Part of a small language model's weights.
Architecture: no biases in attention or MLP, tied embeddings.
Each number is 500 + 50 x the weight over its row's rms, rounded and kept within 0 to 999. Layers, rows and columns count from 0. Numbers have three digits each. The size before them is the row's rms in percent of the matrix's.

# layer 2 attention query, 384x256, rms 0.164, rows 214-256, columns 192-255
080:519581566433500515510530491521467506547503509486456535488557551486534487418470526459562453450529491454485569476521519495596492477431570558477552547553516509447527471417498536512542491472501426
080:511531524488464514549522481445530516501524461564455395531570450539547548493569453518455536474585523465477507442474569449492458474479511575473531474572485470465500430408492451554472481617547515
075:498499491482460526581500444562504552420455525544450548447609495409513578535547419481551461539515625474475548545425488612432494486538550494503550479569458565536563551497428479457483525577483424
078:494529507475476468504392608569519460509488538427472469506580612518545513438516641446376561522434495515499507521570427492476477556494452502511499517526498513454547500495461505417557588551459497
082:488607440474444542538488498426482448515426483585513478509489531425445463532527483518537509527587482589434491521557557479532459521626536560509521504482524478514627459455527543375525498541500491
085:521498437469539517440513556554482385450552470604537482481522470466507499479458551433545547497542484501416511504490383480536494490550533513542541495592512576521434525482485566495458566527545489
071:468474528406447501531463475474496502502337563440548468493476530458591530556371506547520441488509491439483414457531549461539499566491507378526465479514552592566530512507547505464482524482578494
082:509505466573462531464515466440553505479581493478502513487508495514411522453491420502526481489548469512541624562590511538539558544482480474512482557535389491471522390435537469472411587615508544
076:587491527470467527530575467477493389531549498402571509462502531486453449547567504477499481530467451504421461455497571500441575482488439490487466507477473441414559455518506505470553444439461548
077:485522485516506477550513477554581492360611569440486601483507590506534469500485502530564531454554496462465489606487512444544441498567491496439467526477460479461506460509463557493466467481463455
092:464492499446455503524472409361533481600549429563467445600529541505530532582490518493483434502510503523584505546464523602559537438480481481499454449438540492623375503463500509459572471500528448
098:522491461407526569439427434552541455577425535449604446572544585447505550529581484556488512358529528412487513525555465516556584468497531478540483555562509420530560531487561527464438472578538618
096:439477393483554495522490459579434559557494491477467526541451502423564518390498480478448576504412505392473461556530470519468517396526572494541589407535380407486562485524422557477458516495584505
097:455502517461436527515587417465564519474474509552470577422523468479543529530538569521493432634515510540402480451552486433501566476542413522573446475477437542540575515465528548553555492449564511
108:575520585477466553509506608525558461496424520487554492472490485435478542573520508545398477469350444451576583473474474463521469514465486445440478516476611516556499457502496590483449472460512577
093:509532484483437580492475518526412459491496565546500453555467505436486465500404459530541562519444505557498563576530538514542641571451384448547489586507561417432543581480461499406447511471460440
091:495476508455534501607472570499441475490431526501399474470548496492566576482488538559423555494432487439570533523642499593454536475493550454439458390556531478538580474544493470520498491551580475
100:539551478451495536532497456561498510566583393506401544488467529526484478574487451393545491491408559404384557532501444553617484519492402475473477407583465450521526490518506497518511516507454535
098:586458493529572500477526526517516531513453447481525502458556594534478455472495548477560505455469412521415444476509537529537483501442512492476475530461559524555453485507471448598471432534522556
097:481501465424510522447489492426491480483381539499491486481396444501510498492465432510473548505511548505554484534492486560490491571454499484455558496515453556518495565521384518540468515562572527
104:472499521528451509513518518496526431414492585475526431445534505460531507469531489533541436603521509479565510583489480546495540557424544446566424434512468465458499518457478523469497496540569476
114:579477540533494559492517493515469490490518481560505473485500503555490425542527386437514443519458425425447526515407472426498521422588529442456481417510578523547483526483483466530459576548570665
100:460476564546550536415572512572556467467439428495479507466518502565538521531498439557429507548374515489548504596515519435549515498567560520540432480410506576591472436530487517463524553567519511
097:490501473497445554554441458492465514475535539491397516489496502473518564469528396495524594494542486481608482507532497445483449477526513490505478545538495571408583513489553423585436494498549587
101:522438526524586433560513550536376481438548463486512516474535518506485510511517434512539486561520523480531494474525440543537529542471521542550497483500459486469454510585576470570551549507454424
101:428592485448510473519523424526477555553508515494617512520466527547534538417492553552488518419593520457410457568545426518503536510502579632550491444489482450444475456472508609518591454459498493
093:537527444508611496515547496507544470526510527450517550459474497431452460540397488481459477436489551549507611464502552488483477534428554538503371524418571468526443501500510528512427487488433431
107:428493417466515435473416486506465511493458479450486599480566512471454444607473544379540516474497522472397490517473466411491469446540556445496522511500420533517459487584516514412500482597494586
089:600627468445550589516559400418511565530551522518545535573519479548515439539532472553519507452539515521500526388572499473508432538501462531445455522470543508467569529493527459540481484405330462
097:588482491468415597518544482456466522388496612601535463500522501480410536489426525435451496524554509487471486553594515577503461508486464498583387485448501571458566465499492528512545461538507528
095:464473578512456577536505476419508497538570583542519530459564569528470447594535573522503472538515512478458411529556383505536526508504517415545494498466525535451414541513518529514519496488481390
104:506533534473457514545483456491546565519465487493484496591581535525492465515510558497529570563468541573490581508470522529532530548534492541531483560549434492482581520511464407549462477475526585
103:496408571413568431513644467506634431523439471458489552451493539479449530597513468462487496470496469542516446570411439483552485454484538407475490522550556469587539534473531441441513521513512574
097:535467507525527453562482453482513489419537432507512555462541481555532471507474521492568494478545527533479533520564456498556497522482542548561419471519453420434499483492493351489481514495494526
097:538464485473544470493481442359493567490626495451453452530450533490567597517584488485550434425400487549433556388400552482428483550442495471465574474533537499540529414557490469466524479491445464
097:489495463521562446508504493423510474548471500550517474525433464480426434534495537497583464531397498584484528501547540434500513450452547484433408488544489518579402568435504559471539592524475396
101:494505439591544575635536547496563483517435507588470518474407430531491477500527504485426518550441476500524488457553499473547536516469521435506582454432512487496504512471571514510446442536498394
092:407447472536499590498575486461504549518437505492482525550467508480533444491506470513457468533534502492514493624516474537430582470536554606448560577534560490497501506477454558494550433492470552
099:563430520493564546429471488452412520464491501512551529513482522566542534566431467526458453490518459522493533516499432485500511427523415476475411497475508535509504480552466538429526558601485576
103:494519426449433495568522548372509546450474496479557526506553528442492566352470577563559502570515563541504447472469484535478463449558447485472373516419427549497532528415450524559494528483532473
101:481477466502533505579514567474566484477467571485488493473476554427499619481455528513577562521502493446564464496573456520574486576615500488552608522583507468452511564536412449394551515419486356
097:545570450469414566461612575519478579460490494530452528517506565517556565420492534477485438581463595487568435545595396535520535553543475498505521527618454513387559477563570581557499513485497454
089:498565503491582426571555476529512512457471532623467463459432541531498450533629500518483541497488500433478535483530432480533544403456480566482548566509525477560485504404440586481439490492505520
# layer 2 attention key, 384x256, rms 0.148, rows 214-256, columns 192-255
089:467513518535512490548586464492505468533510464551445452508576546445479469557462532588494503489518491491535505624530495473490495457477459430510417541474500496510512432467529457502526495466568473
081:528542481444510517521605522348452439578533531510513529479563502518500600482488477576533525490551455467602474435527413567524429439463558596525509495391448538472518516512485622515478533463545501
085:501523583450466447615523557458452523614529478433509398513461482467549467445565489513527520491518555543428502625506469537432495457420392572484445478534530556491545449461480392481484525525548533
082:616436576559594366527481494559473477444474483621514540542474524476448589524532562476502505525576571615448503457560542608576510500551539600547520579518492484616531443488484498588495495473512548
093:588471490488527484574457500494444473578433625489523484497471414589549526520531533514527564575497542439470459539535342551519483530432492465545454522542582504478430448558517622455472506595396510
097:533656532434510489478467490613543549495544487469487531522560506510428450533528545557524431542426419479400484475443561439504652481443517574498471546525455498502506413437516494535484477496511506
082:571475477502415473567538565472472432559451563562523461485506538541588520494578561372454571537488510475529519604514384501574436427462471499463556476449529562469482440446425469367489487540416541
090:529474505448505510554424524558426503467448544621552393471546544411459542509416434518485548487507520492539502516517417506500494483557459489477459537466586371531481481556521490539426545387539458
086:496430538550566543522538462510444551520442559513447525564467526437497448473522472483523479462537552549474520483561560399450491503424476545444532551552442527523423501470502546521449494581467497
086:445435506505550385516524521524445453516517486516433592541418482539474500514526387556522448509503495613620443566532469509516440507488533580551476528556592573563519449543428565547498508453499563
094:547425465637483530451496563620494463456486567424549519435387490563431489573506467461521587461419443537468503472481493503508495524548492427419484532460551492452479446592480551521452540558424530
096:507455483578550446598546522436539572468419475550476548503522438439462454451542521512475468553433543538504549415451483572514487512508585573505526517400467575470636500465576434463562536351448372
090:462558554515495408440466566508545433483560537435526499458615514532468456572522491522437442472507395517495534469491496485476530479502474529522544593479519511460431590428507527558501489459442450
095:522482479542538448484467522511476580488475482476502489533448488532533474478481434487555582505496535514511538440471525526499435446455462538500518467533501456426505478471414427456502512564521536
098:401496489434607495558508407478536543442463525566430455556502545516552525433489436452513534374541497548435482522564456483462329493513461496486595540512415442426508474512490498517405432533571476
096:496537482388488543580526565503517493537527419487424487440527545570467525526531470484513481518524490406529470442552466597483444477441573542564546535500451593484507458528552488523468524488459501
095:515544445519530445471506485444518580572526536552586496478480486459541497497553450412467526527523554640495455467577506525510487372467457513534507550487546465449409517471497465475461505475400511
101:552481514552520581437454452454525529519404569479479483541430534517483552520495420607445563483538449466591393468431512434552559522426616586552539528445572486468504510486588463440464394522423474
093:490441526518384466463494463389487473564437566476487512536457538517562542619537580506472564532532470518533496553481526440422440443569569472441493431534465540473509528518501629346512507491440498
097:464511467552513466558477552569477516482588434440518528544628576455497475443517576519473459475590492512453585458509527461441486489555510532550413552486505441455539485481513429575544479453473470
092:548499445521492503416437548517473555467517573544437532520469518506469554506449451452499515523483464525445407519487529372516461537507485497460577488513467483508515493518519487568512504440500503
096:540474611491549424424528535484513421478500530522462453569419588477481539506514547525463515455541537538509513424498580547561450609502463502485509526445486483510503476452549515479501435514455468
096:503609565502522502591479522496543515570556573481466436496489531453487565520503470451526524478547472460464528467410464499434462572501501468501561495525512511410574479472479457514460538482427528
102:459548507462429460507543586438504465520458508481540537531566486548551468523471527477516527517483562558605439481455492500548521482575422547568496421473436563497510444481526525462512565426524522
099:502578507520419585475469385493539607530469545484503563470553445381596521403460611514548501490464471509391427517460594475499534530507450444510510521511479476537506438559478480518519446433506510
092:468506492462498517510468511483598415491469412468379472552504514497484420581503455414563432563437542528429571487538525422499502540440525463479464552460426467467500564478471458502484492559507514
093:448491405470491521420533470500463524492510508549515408508605566574493512454575559497529521498478457497493505549500441470533531383436493428531533523583521429459515465444474476500616480450540575
104:481520569505593506486553444489536470562550466431474486524469477499552490530537510519456421638475443530509391516492500559437460458532498506509529506508489513612476568414465546498461472482522480
088:511429574594467491521507434518458412520467568484547512480510548421519504397528496495474515405483494495610484598469519528489495508456502494485507539396486504446529539434592466461533544507508491
091:475542499537449464551543447596522484498523471517538552558533506477526427505434518593616520549592567538438439478568454503513562479541514536457576623503514415464467456450557415574533523497473442
093:494486418486546450408472472556508460617498530438477546515566578458550516521483516465538521470488499494500529457493454483436522476461477585444472498619481433509579482487387451540482561630516579
097:593512446559421557450447536477557416543467470503535463372589518462448547418393525544527519475557476502539369604511535542536439538421541527525519425437481556432475514547508574456597523456538403
096:576420541594492598416402577478508470433554461512496504592481514529462485427473460558517470468439603463519529477539485520509458503509503542561520430436443522478513484416539503530487546455615567
098:447522499589458532454487545543466570531513482439402476484508494542465546503488477528525470512548476416479490495512524502527576540515445453489484522515513560525460576504497560510500486432458457
096:503463507501407541510491493469537538428397508533546493474513496499520432555496448480524556552594487526557472531510436496663537496519545473476489529481494452517467530528483544538379502403494600
088:493463505445491497539528488557549460427512494480497527491508527502525583449541566484424459510530506457497464498436503498487464575454514464471583495515419439493499440511474525492548430465452573
098:523499480465550477405432473670516513476567493454511403566502550473528508542585446534530509401411525504527491476437457483475467467564459500530530565554510442496489484548462521468497559487513507
096:502532535563489395452469537471475576545479466533487514513535459528426560504540506469566586463398562503529542521487466426505458495485493376476501473513473535467436512525480420529457495493536491
101:496439508478532564473525473523547424618525447446527510529463534463459459468535388454576589512470489413543441440495533504555514522469535551528568507465538436568502447456518465498451559433506467
099:514479510530507535567493537522375535466445556430537516572569432507512401482580550461544484438485533453477581541521500531434519437428572425534556529604557562446469496499492470480508482566483428
100:486549587482505545435477514523429570497474568447513508498538520536408406491542451486456422445495578524534425430521569459445509432413493493424394505422438511527483480466486469586485475523517522
090:442438451514605454526384424540506553472569557412567511456491497432463449583493510601584506529495430507578450434469580458467529483458600531573469456422433465549492479466565391466518515445525549
089:513511495445560433582467594568537530497572514493432400560519535566510566509492630491601447498546529503448445491516559482427395477450485574453478447495378474475556481457501529488528554523489514
# layer 2 attention value, 384x256, rms 0.142, rows 192-255, columns 192-255
087:516498417587478460465547488591529499475516503570558450492479538360481487435436418541508467469581479451387534484593487441542413533459432538498499497570463579468538448472522595501425504596536498
106:480515545495450565582427473472581471561459463412517553553546512376558570516487480600472527536518463437500500434458442512523424375569480486516446555440556405415473500465433530497457509505564463
095:487483521509477532504502504509514553482522531525509534532516482480501452467562599496546422564543529509474513549513523460474485623526498501478514515492511491446489664587584517485573371488476545
092:629510515466471499403555515513439354518435542386458461462466560457607524427442524514552428527548533422502579528464491520527556506518558466431394482512494471438493516519488566617467514451538515
097:448562515483515510438540499519408534479380461520427499424466394537552481461540519493559519554509440475497499484521534616425543562489445516513562443589424486459557496462521539421623493543447513
095:506538528463520498471546540546523541495529442543369555521530504489514513490518544506513546464436508522355596534393495477460587541548507520449513586520475583467407478451545586463427525533514479
089:428454422541448473506547507594429567422514539590567461496459510505565485508506540528493425559537487484496562534425587508483412487547500465381503500558495636489499459496493596480479577602451495
094:496547441506494529517515507419536461483517512435561515507548547518566528615547464530499459549489569428534477539539524500527522534485466473515572499509468431435462535563441428494504462504510559
079:424483403548493392499598472510486498418465499513517548464517386580533449514444473539522523470570588548554517429508549500547502540485460465514551464546440486543564442589469534505433516482531453
086:532490530586600506524488617517426488443442499492527534461462481558534536449500523518447544511445471487440441498480516534512599516489495500521494489459568473510499552440518526437542479516561605
092:549542490472417447470506491372536470487492545532516420431571529461455426455496440480450449512498536486487595552591424486466572609469472565464548452553490530479487576532467472498468505528465564
078:478494427454497534391514500512513480431435588448485435516497519530547520482481537553473444462511564470450512395438492514496513435499464480483503505464509552591401431450539489464478550462536428
080:478551520549455571511633524538520507479517531515434520546465492526504480505475526485467515437395547466479492432516438517441540551518573498542445523478497454474535433436465535554474513501491479
093:572527425467581502588485576490533430514401487538506545492591485432606481607495543461399510398493568484534491474453553464531529588560512528488506563573419510483511460456542440518394405503626484
087:558560506556452585418589630511594513506533510512552563480498465499510435361538520531463522507602547526448449614509499458550524527512440551450415489483434555463456450553517522541425382527551564
093:557518527495499539568422524418526493530509483349522547450493529406563524411449588448492454500549487422521567499446424556575552455553480440491442511552490472445566543538419506538426537527496582
097:448470566560495433574496470435518518486446564495516655521492493387410488518490471565516466561498541607497493572415469517511400492507566478479514375463482496461523474515467529515504553457478345
082:517462450552479509461456533363539489554519494506533521516469519451417510595494483452516500479453503524511423523443445437546545401556551489450409489538512495574444365490403426516450516476540586
075:408487570530573575497482542410476488524555567487492491494523531459455495460561498515464537555411452434507474401370505494550560476564598477561417429506534374635497523480447461554479432499508452
085:442515441470494543424516475445561537468569603520559522596535463414475505554551549527545548479503494553469385455429449496481487451544520492466531499500500532486539442439536524568477519606493408
078:413443471456493504430498483536583547475511531543545488555521464505548503542480350529538522531464560487372519460521507487455441493438491474489550482479463531538517462517538577457428489516484439
078:431520504504496468511447484433562443493503476594544577526456479524464460507530441563481503471434473458475438545558580483531497533544473515391574564504463577376466422534528561513386527571551500
091:501497517397471622498546473523410603407419507443508570498545528438536561439419485583588490555475485476455544503512481519441569494497507467423551487489487410452558551471450530480430484587594600
070:472498474485449482473506472443511543501517456578421440504460595431466459477648403499523503625501456436464508484546500500529513415508552506450463549463500466502535595447577446450415434542410436
094:511513521463542466515431451532404493484421527499506537461438501554516564569504505496526491487496468512533519504459495542480503486402398473518523465512448527583467459485463507529562527483589473
065:527549530419559553552446645510444424567410504514510536492418540478432473496483606517504483474468477453485497419468550475561493458488476483428396540470519580460544477555445495496441435534534567
081:570566615533433498474535421582577502535533552509450509563476549525500538411514498572477492475574520501545513540486529523463531564448399513513451550546375489500464505526434525605451507536528543
080:435421456572488533532511432470530502386487468506520507527543433525427477552506372578535478559443498474526414470514499463551376485412521454549506451418489529616508500440495472423469469560464479
093:429537558417489552465443429489544491479600420476504559545489558457541629540522437478472488488461479453567506467425475551555424530558595450516516441405553479503403517466441508546516604435453476
080:442504495426437490475485519502450509609481539488458516454399508435571567492487523494517517424484505425433586346496556531493554456459413519497401579539509463494554419474432583519490494475583579
085:473496433466516542479532508459514479443526520476498460443486443546474452483527473521479383477505522527507501478478540587470490510516525495562461516505513437523577477285533452618541499501514544
076:482438439477505609452481518423548594467611502403485582596521511503535579505533593473528454567465468573537534603505618440480504518549458467544487593574473494481462592530495478534529393542575495
114:442528550531486512545582520476455527483453561418543425450543450563534564395520521520505520525444513472603438456555496492573438523537456559511400524532574433485524536549612448469526474476464446
112:538465517483507451470550422599469614443500449583497547505538428423513441516514475457531506483657526470496504517554483505460519467483514513501517514573461553479553471535548520546532418527565545
111:557445519516498565404514513476561464564555461469443518610521545499551493442517518479512456452402452501525495448533533617549503570448497520598530483453435507507484511421541426532500461440471577
113:536530541554455483517495532586469567500513560504562468477433516425457526535424541524571444495437439581602472574537382523417528568394565554428513497490490599430537537491454491532482575505463619
115:426482465452476462575425514436422478506438524564482570498567480520427594390480497516549511514539558505540467416470537483478465468501442405530408517448536514538516540558559635501427494526558506
110:473467536577503540503523398545425579475489389504569473525504423592527455486395565557552486493562529520458493511523494499580386479420405531572524534512412513464453534515498450450453566603483450
105:461544478496558517424478502434457528484516507486431410418494452568603495534409543502529416496499462597423458448467556494507480537546438537447408517477458470505448519425521544377469537542530543
110:486519498524469556482597622437556514522440470490417476488570434437505535496412468545471508446588450518495551469497447547505524456540415460551524490513530492501490563427448573487470426546599498
125:496490564486544553493545475478459610528377556501496487485530501553641540367543398411551534458552531557452439465352500578521497445538496503444548479528519478501525533519509528396524519524497577
113:487506485454542455463493432480502515495566454498436527501463592486413470467492504491533487510429456486496502551506508601423503581517547470523549456556466455384548489473513530552598470497474563
115:462486452328532410583481449455349616570618586500455451517474566433497531548494528446464506493522557433615595453404456516531463527536488526597507450575460526511429478472548532494598452528528631
118:558414535509544572451542610495574590480521548483572537541523540443432519470491483573457532569386489425546495513563533482498509520438482454497574580500468501436558417573506478494560493606488516
106:450500547507485473588543429513522416480408574473465518495525439483545473430474439482511514525546548499464567551566425525561531420541580412444535482430462493554433591546559414512523412457600497
106:390525500426521555496503519500448449595510458457524563542488511527658534458518469452464551537458406432433499454504501572503489492556610515397468435548557447531489596492580428485585436412543509
117:487481478578495448589538512504489408471479481551453430505458491503447497593430484449513467396535495535524481439431466509491617486445510540491488484603552526507508557551553456530510555458416568
106:563410455505435430452419535503535532470499590511448666499534518555512539593526503499464505453489559378389468501520566496524494514505588508512515517485501544480468498430601529516479421497541467
113:496522532503518514524536445471474548525458416466522482522456524593525434459489536459394549565517482384514573409479502498524553442437501533480540348476484561458629554536443489519529448444511469
107:512522514504590557560490585479486440505465423569455575521513509480495425494524653438572475469563447467563557540525577378517449533539543487506500528460539494548462378514494478567524512538547521
116:479500499433464567534460543489485484469512564542523528529493480419446480491408582526527501556452517577512464463498495470587414540494602544469497383534500488514553453594485525512500604570548436
115:570481522433486443435454546351570369542513360504462485571488442517491475536493474495553545530525450487556434534523502547497546510571450376572499519526496412500461487484555509490460501529577557
103:497481489417545493498453514464518509543493430460482583460519470512478555498464483461582597526474466564418456563486469499533602424471464455472523455502483409582482572466491602468423574585510472
108:492531448389572478636436551346462417494490403528441402528440531550513419539453528471513497394508479539459486561442570480537499529524520498521487490537478519610567476418553498508505387518438532
111:490476522454560505554475465494568524596502414380549510489446561455474537502559502478512483451439493456483469570548477459519491490490520507526502528492440457509513550521448456421389453550503517
114:493432535434508556596406472447338485417520565541519449503594440545466533474453547443510509499466549383503450626452568587451545563499526517548461518528495605441454635564547513494597508476487537
108:560508553553463589475529465443509446524594416537460465530616439495541475485535523455509470448574469471538549415456504522461401467476499383502462528441542465575485491439586478515518472594518560
114:455493544457599494462542506478439367546571527448466455481472514510555604524496564529458541362457462445411517396516489502511429493573463396501532554504410540565480510464448510461508567650596567
108:464425435490556522527518454543517579537462451504513499451510529406478385397527489461474430510565513517485492500435578478555547521599476518489425471525475503536548600591455521395484426530528499
113:496428502457602465437541569513570465438489496526482420402568482483578431485445615589416539496530477574542512436563442525462581454448455493502557603448515383454389481493512440477483483488565538
100:500411491445502492527482467558544438472622558502600476514446431511407484550545449539449460443481543415487407516562464514557437517434565470392446513548559554554374436528556506448576514571523507
102:453449503469440574501426434513513467547454459560544540573502496447472535471428616475478461469424428629517522474486584466545407419479412398519464481499485508579598511519506524603509480504519504
117:527558458531516505406530453422431522536545471491489482465462470536416460383531404465405524403623502494473488530419529574503537497523538546545532536523524438390505518445529585527466466586487566
104:431579437501545441525522440452480546524424448511478570451537516418475503507497544541543522600560441482549558499494575483477519493521491531498458419582504568379549450538429441585395569407481392
# layer 2 attention output (transposed), 384x256, rms 0.244, rows 192-255, columns 192-255
091:452510530454519561587455506507466450499563535470473527469540526519579472466459627505482516518471463625543424425443545492482576434609586467498432437392557458561544471514505344402581567514516403
115:614469468477476520446546475501507463522538505552491395541501501596367508522515456487506476504538517520415497470471467551562505569376469524515552513565478545521525400592543637469507440523496577
091:433581519486461477486480521480468466550470597493569575515495565510469527525537470523413496382504450452477434480447440497495588355500506493450537482503577562575498439425461516473381614633503493
076:509493475474417490557449586510599547524495449521530559541576508416441445558619550538510499409598502612453462442516485464519469438493483410498543560441546513473541505421479502464543481452431492
085:468437517545498493556513493532508525482616518466502556651531581485513444528474516489471530544493480518511448503485502410510424429492497382474486563396585530580509487553455452554385536510539504
083:527461504536465466620515500485465426417508479474636480513536520470481458472453538461478447630576523486567537507554464495531448596534446433468478458553517415507525541568443432564518449422426472
075:546596571488524495470483446484566550515604520435443582508509545494557465459475544514527481458412531581481473512560473445469536505560527570578402530428500468556503517490520356535462501527521485
091:497504489457477529447465484477549596527505453554501465542481502565396508533537491524527471383479469465430453444455489477583537477436517529476547519490549543532501498519581569559508509543557481
076:500564596467503489544449519578464499578496510523493530553433599435544450436478632515553514486541410462553484516507530487453599404527542467521470438376548477469400552372501452434541556549505467
076:401466504412486522519481440498535508539476521506453520541521503434440432568492443466675438489496543462537497499538436470570425446542446452454572501463484517522470506435436398571426461482511467
077:470506453473542520453460496551515561518515460432441465519461478494522525584494564481546516525538488497462419427430531534553430418495531439512445502473552497597563457488594500539564534440571440
069:558524509501542522593469479549545538471490426508521479511436449489433420572526499553542464525538516571563444529534555502439556534566526505494476460504462443486520541520556440576556478532535477
068:498484557541582434477445481539492513500485553490514508487496514464550493461473530462554470489552583556518536594480515546503450509488471485496435475505476550493507572532520467485555503426469523
073:441494505466342500509500472560534511435481489457569518493428503526390467410557569513585454423555482519450529553538385522476490458506498520426492400387578473488518565522436503508516540486413505
069:411449521471522434583482481518446536481400487444559586511497541530538488550484464544466500479413465469522536467440474518436584408490500536499587402446565472527528545451432361476484650525446402
080:472541458468527502403537495550541502581473548554453507496493469496500488556560592481500540446504482506447538425558533540473487527467499513421456476465534536466416473523522554444534506434485487
091:551536511437475558385511473489458533518558419549556473527473454636564515547561533493554457409564535415496549481464525421528552485472510532527554599520547523627476383546566556411490495612540576
085:469461494426550510432556459505511525419500493435433480404509450510567530504523519544524418527421540460469603506521574512491446622479447474566541570483506518482537599558607537542529448485503466
064:540448442499398489465475519487456486473412494512484538415466485558481550551506493453490501457509517556494528572607522491509395510489382539582541535493491585416450476517531487430409540463523519
077:573461482503449537564522454506456417492540448520531487419469586505558460471412475445489515515495522493503505486584534453492532649501484484571378480457519554496494525531578442446500505536438495
069:575555511566460501545549470457432362480524421564500493522525595546543399417447587423506504442591497539600403447467455436598523530537578512533388470494525458456512505448548501445617517501496519
074:606457436498516565503490424551511560482571531446504424486535508549443511514431461445590469518506553511426479442456475451589511580506505484536458479489569500606542455526582506533563470558461481
085:527429445478410482553474486508500416590543518522531458583509513519347440543487503471485534489590454433437424447532468448550510471412499470550530499492562538553471409574549462435450498543501452
061:459449498528507498491526531453462507469560470525534513510503422493529478505345462476455551533552569580480456515510557472565402542491421488577497456566499507503497392493485475573565529481518526
084:474474525466534463450556507489483534468442492409514573519473500413662494429506562436509508465540533522542543562588508538435465515602594509472437521425548488435479561435422467518559528470426499
050:501438498560551512440516452519577553432504456447508491464575470557474504565592465451564533458427531481496471519577499497501545545528504460573539504500480449507500484436498523555538503480521494
070:472487408442482485594472648468493487547473469532526537502546475437521529493443579405508494510536495500524534450461486509570477454511583531440514528473612545533584534454431546411598471387450456
070:512548564473529468483538528501450464560535502590426512572514593495573461407415505449528511405555529557529466514510476529566525495554511602556505420499522438445532466497575530447600559517505531
082:563438482524466522481511520435476442490488472542542467499515499553489507492536452487477525535561491530521473517534428454524419523488392521568465567504443552476582459556550531440439465483488597
075:504419525522563446485540475562542511439459515474483521416531492464537423491455606423514506607517495526563472547543527500453492564533508390539449469444541489481370562448499558529576514436566461
073:524450527553498494457354492598516525465496425542451483464484489420478554491476480540544550540466524538510491558520520439582474487498456480543482460490523503580455515581495429509433560459501487
066:452568529477459442448550522483437395504457511563502457377507495498445464541511454578437527432513497332474493491489502446497533527370476489526562534483600516501504509514511544555360486503505466
125:489549553544544495586408412558525461573565477570508559530553522451506415652455567481477475469482450485387500564336527492395530413493536409575533482460440540448535534444529532521545534587518495
118:490554502564505494496490597426485403460557553436470437549524614507439576470558564509551519493470437497524480404523508437485479470561479498468481453463540512592466484458425442513538497521382476
116:467537382526497478553411578509452534426505522458565529438527491582436550567492391510475567511537454496492522447483525478517476421490540385487510450571437486532469526632496580471476511527586442
115:544507528431569423465517498456535539486424440514444581521577497521518499503496417434477514502494546442526575482460665416521548440552480385596532488506565459609447476539522497482465437506569400
115:418481536551545495450510545559445484469531483535470550527392545353540408542484504557477415488478482486526505552543554528503480593454537514442559496527489447537520514482495414574555558440451459
115:571433466498489505421502526545528420512472611514466564521544563408431528626500485563480515497444523496576456518506517493425591547526527416470482526481547508558465455427484587563478512488571559
109:584485455464398425527540490564522424536462523511520606546450478411407539490532467518458581540478495420611505584542441541527510483504603488491526495502486475594543563542482530566536521407473441
122:536465488533438447524488378608488524472564482506587591590438532489531464472575467512508499498399453516459469437546550487556548508444647535476387492491559472570499512547508495503552545455413441
133:463493409478456423505519456564539457541524444524449527516407545441378535618527504578528430552497518486515548551538596468496515509545510432509452557468520506392442529456600532593460449443468498
120:438472491474445528425489473497509524415432469500551456488602457552596531482556467508483527422577425517403492473479520446601424427478537537548491497460558549619510479504487423498447551576506474
123:455523479630451559473462569608550505480408462513522466493577472479467546394478487448510437549476504439494478524526555490470483464471548503457406518431477506550492534545368475598429546472469475
123:501594472521510490522441414500497451503487482474416559473462470542434457515420544479479456430597518570497495461487485509401514466540520506498468466497511547526420507497520527470467515435497507
118:574527482463528455514468490459474526510509491500481483466465583483508471530525509559505503446455387516581526441545598494481495535564463509526467494518513524446613481480484545542422590534403524
114:565472466481400480559488522551563571462411539549510443495511443416414515481398508511557498435462571489464464507542556487599487557536415502514558487490476522448444466531446569510405507507513511
124:435573532409465440392456544518479500484526651495542572462553514545523454390563569528495442521484481459479490590476509542529528465499454468534501554336493474494550496381419494472514436543543511
119:436571522525470491573519553481438431457482434546588404476455440379531464398444555534495519527520462626573492429526525555525498578571448485470541433493399427523452577524468532528604525465476443
121:520510494546439501446459470488566474530509562548509535468507464470446473481504457519547453378494496549460420606494580535433446498512570380486555541506418455559354461527488584539430576542484570
112:448521475561448496420488470460426540481504576459497451520423529467515601527540424470461584546452469485420436448596538527467509417430435523485460433549516584443517630544473562405471445545457486
118:516513514568502495370569419457480505480425538537506543425563562561523452547555426451473425392552484447531491561481502468476603424522474541471490558501498531453413455475464510486462443492534588
123:441549466467512512551547460629492530453486489517550527552512498478580478553496538531457507442465465512391556447417513497513486537482485635533495476475536509481503475456399516479568479485443454
117:452461476585481455453529496426466393533477621602463501422455435507528468498538454492450469487587552414509496446451527534535473550506550534576436564497587568535529442546537524454580486485494449
113:466434493470496510452579471581533508537446553476615535503526509435553478432472424472533498554466482447404427467650433507545498490531476535472507519515477530483475520534391467574469533476568464
124:521475494487533577488520454461499549434405467561454479555541404545522509496512509469436510449568477545517528526513541498431543556470559471539463491508582538515380425497541517585626521507478441
123:440496482497503553552544544523569520532557486430500478454489540449399487510495404516525562539479487506448531399470450513549502434573537446549590476489513495456571457429470458457392500475585505
112:456531472532564424510500481548486484504447583443472461421477508571403546508458548594418540554431440573503514518517479477488557493497489512401564442491511488484588555546373501456518533386513403
124:560522438544461545536463530475530517458424519511460562526558477464592457422492492515510503542547414510535503560520551454464530507417548552494501445516498429489484514515487427577476451376473394
116:472581466460484497434527499532449453495526496463479470590466482583462532451518506501489521448445487471436517512603471476421518430505429553523590515444500477419419427350462397545493587453503504
116:528541466620422565485425499493451557576606487536535617543496525518467567501550379465598441509429525439475499512423433539498469508528484566424471447523565540554527502541491543608517433546421521
112:471553552484466511447521514464448538504393470505487452517546464492542569481442578478505474468469519551501561455342527477452534506578431554516505461485488421404522564488519525547473486462517523
111:463511460536559523423493567577503496508507545422521548421515414521527449495479458545555515507518577470553452446568451510501583620525548566423547486525504450436435451480470521413510530567503405
119:401441524496533433522493541606533485437491547434495465490427528502550512610481591507585506509482537542502443433535548356469435540444500515421471491449543500564499512544473456522543501418524477
118:507372444477470485501522513484487509446591474501516469506497498558543534521568524447484460505425567524443452462466514494545446522464529474536555484511503496619435569410577496440595434584529586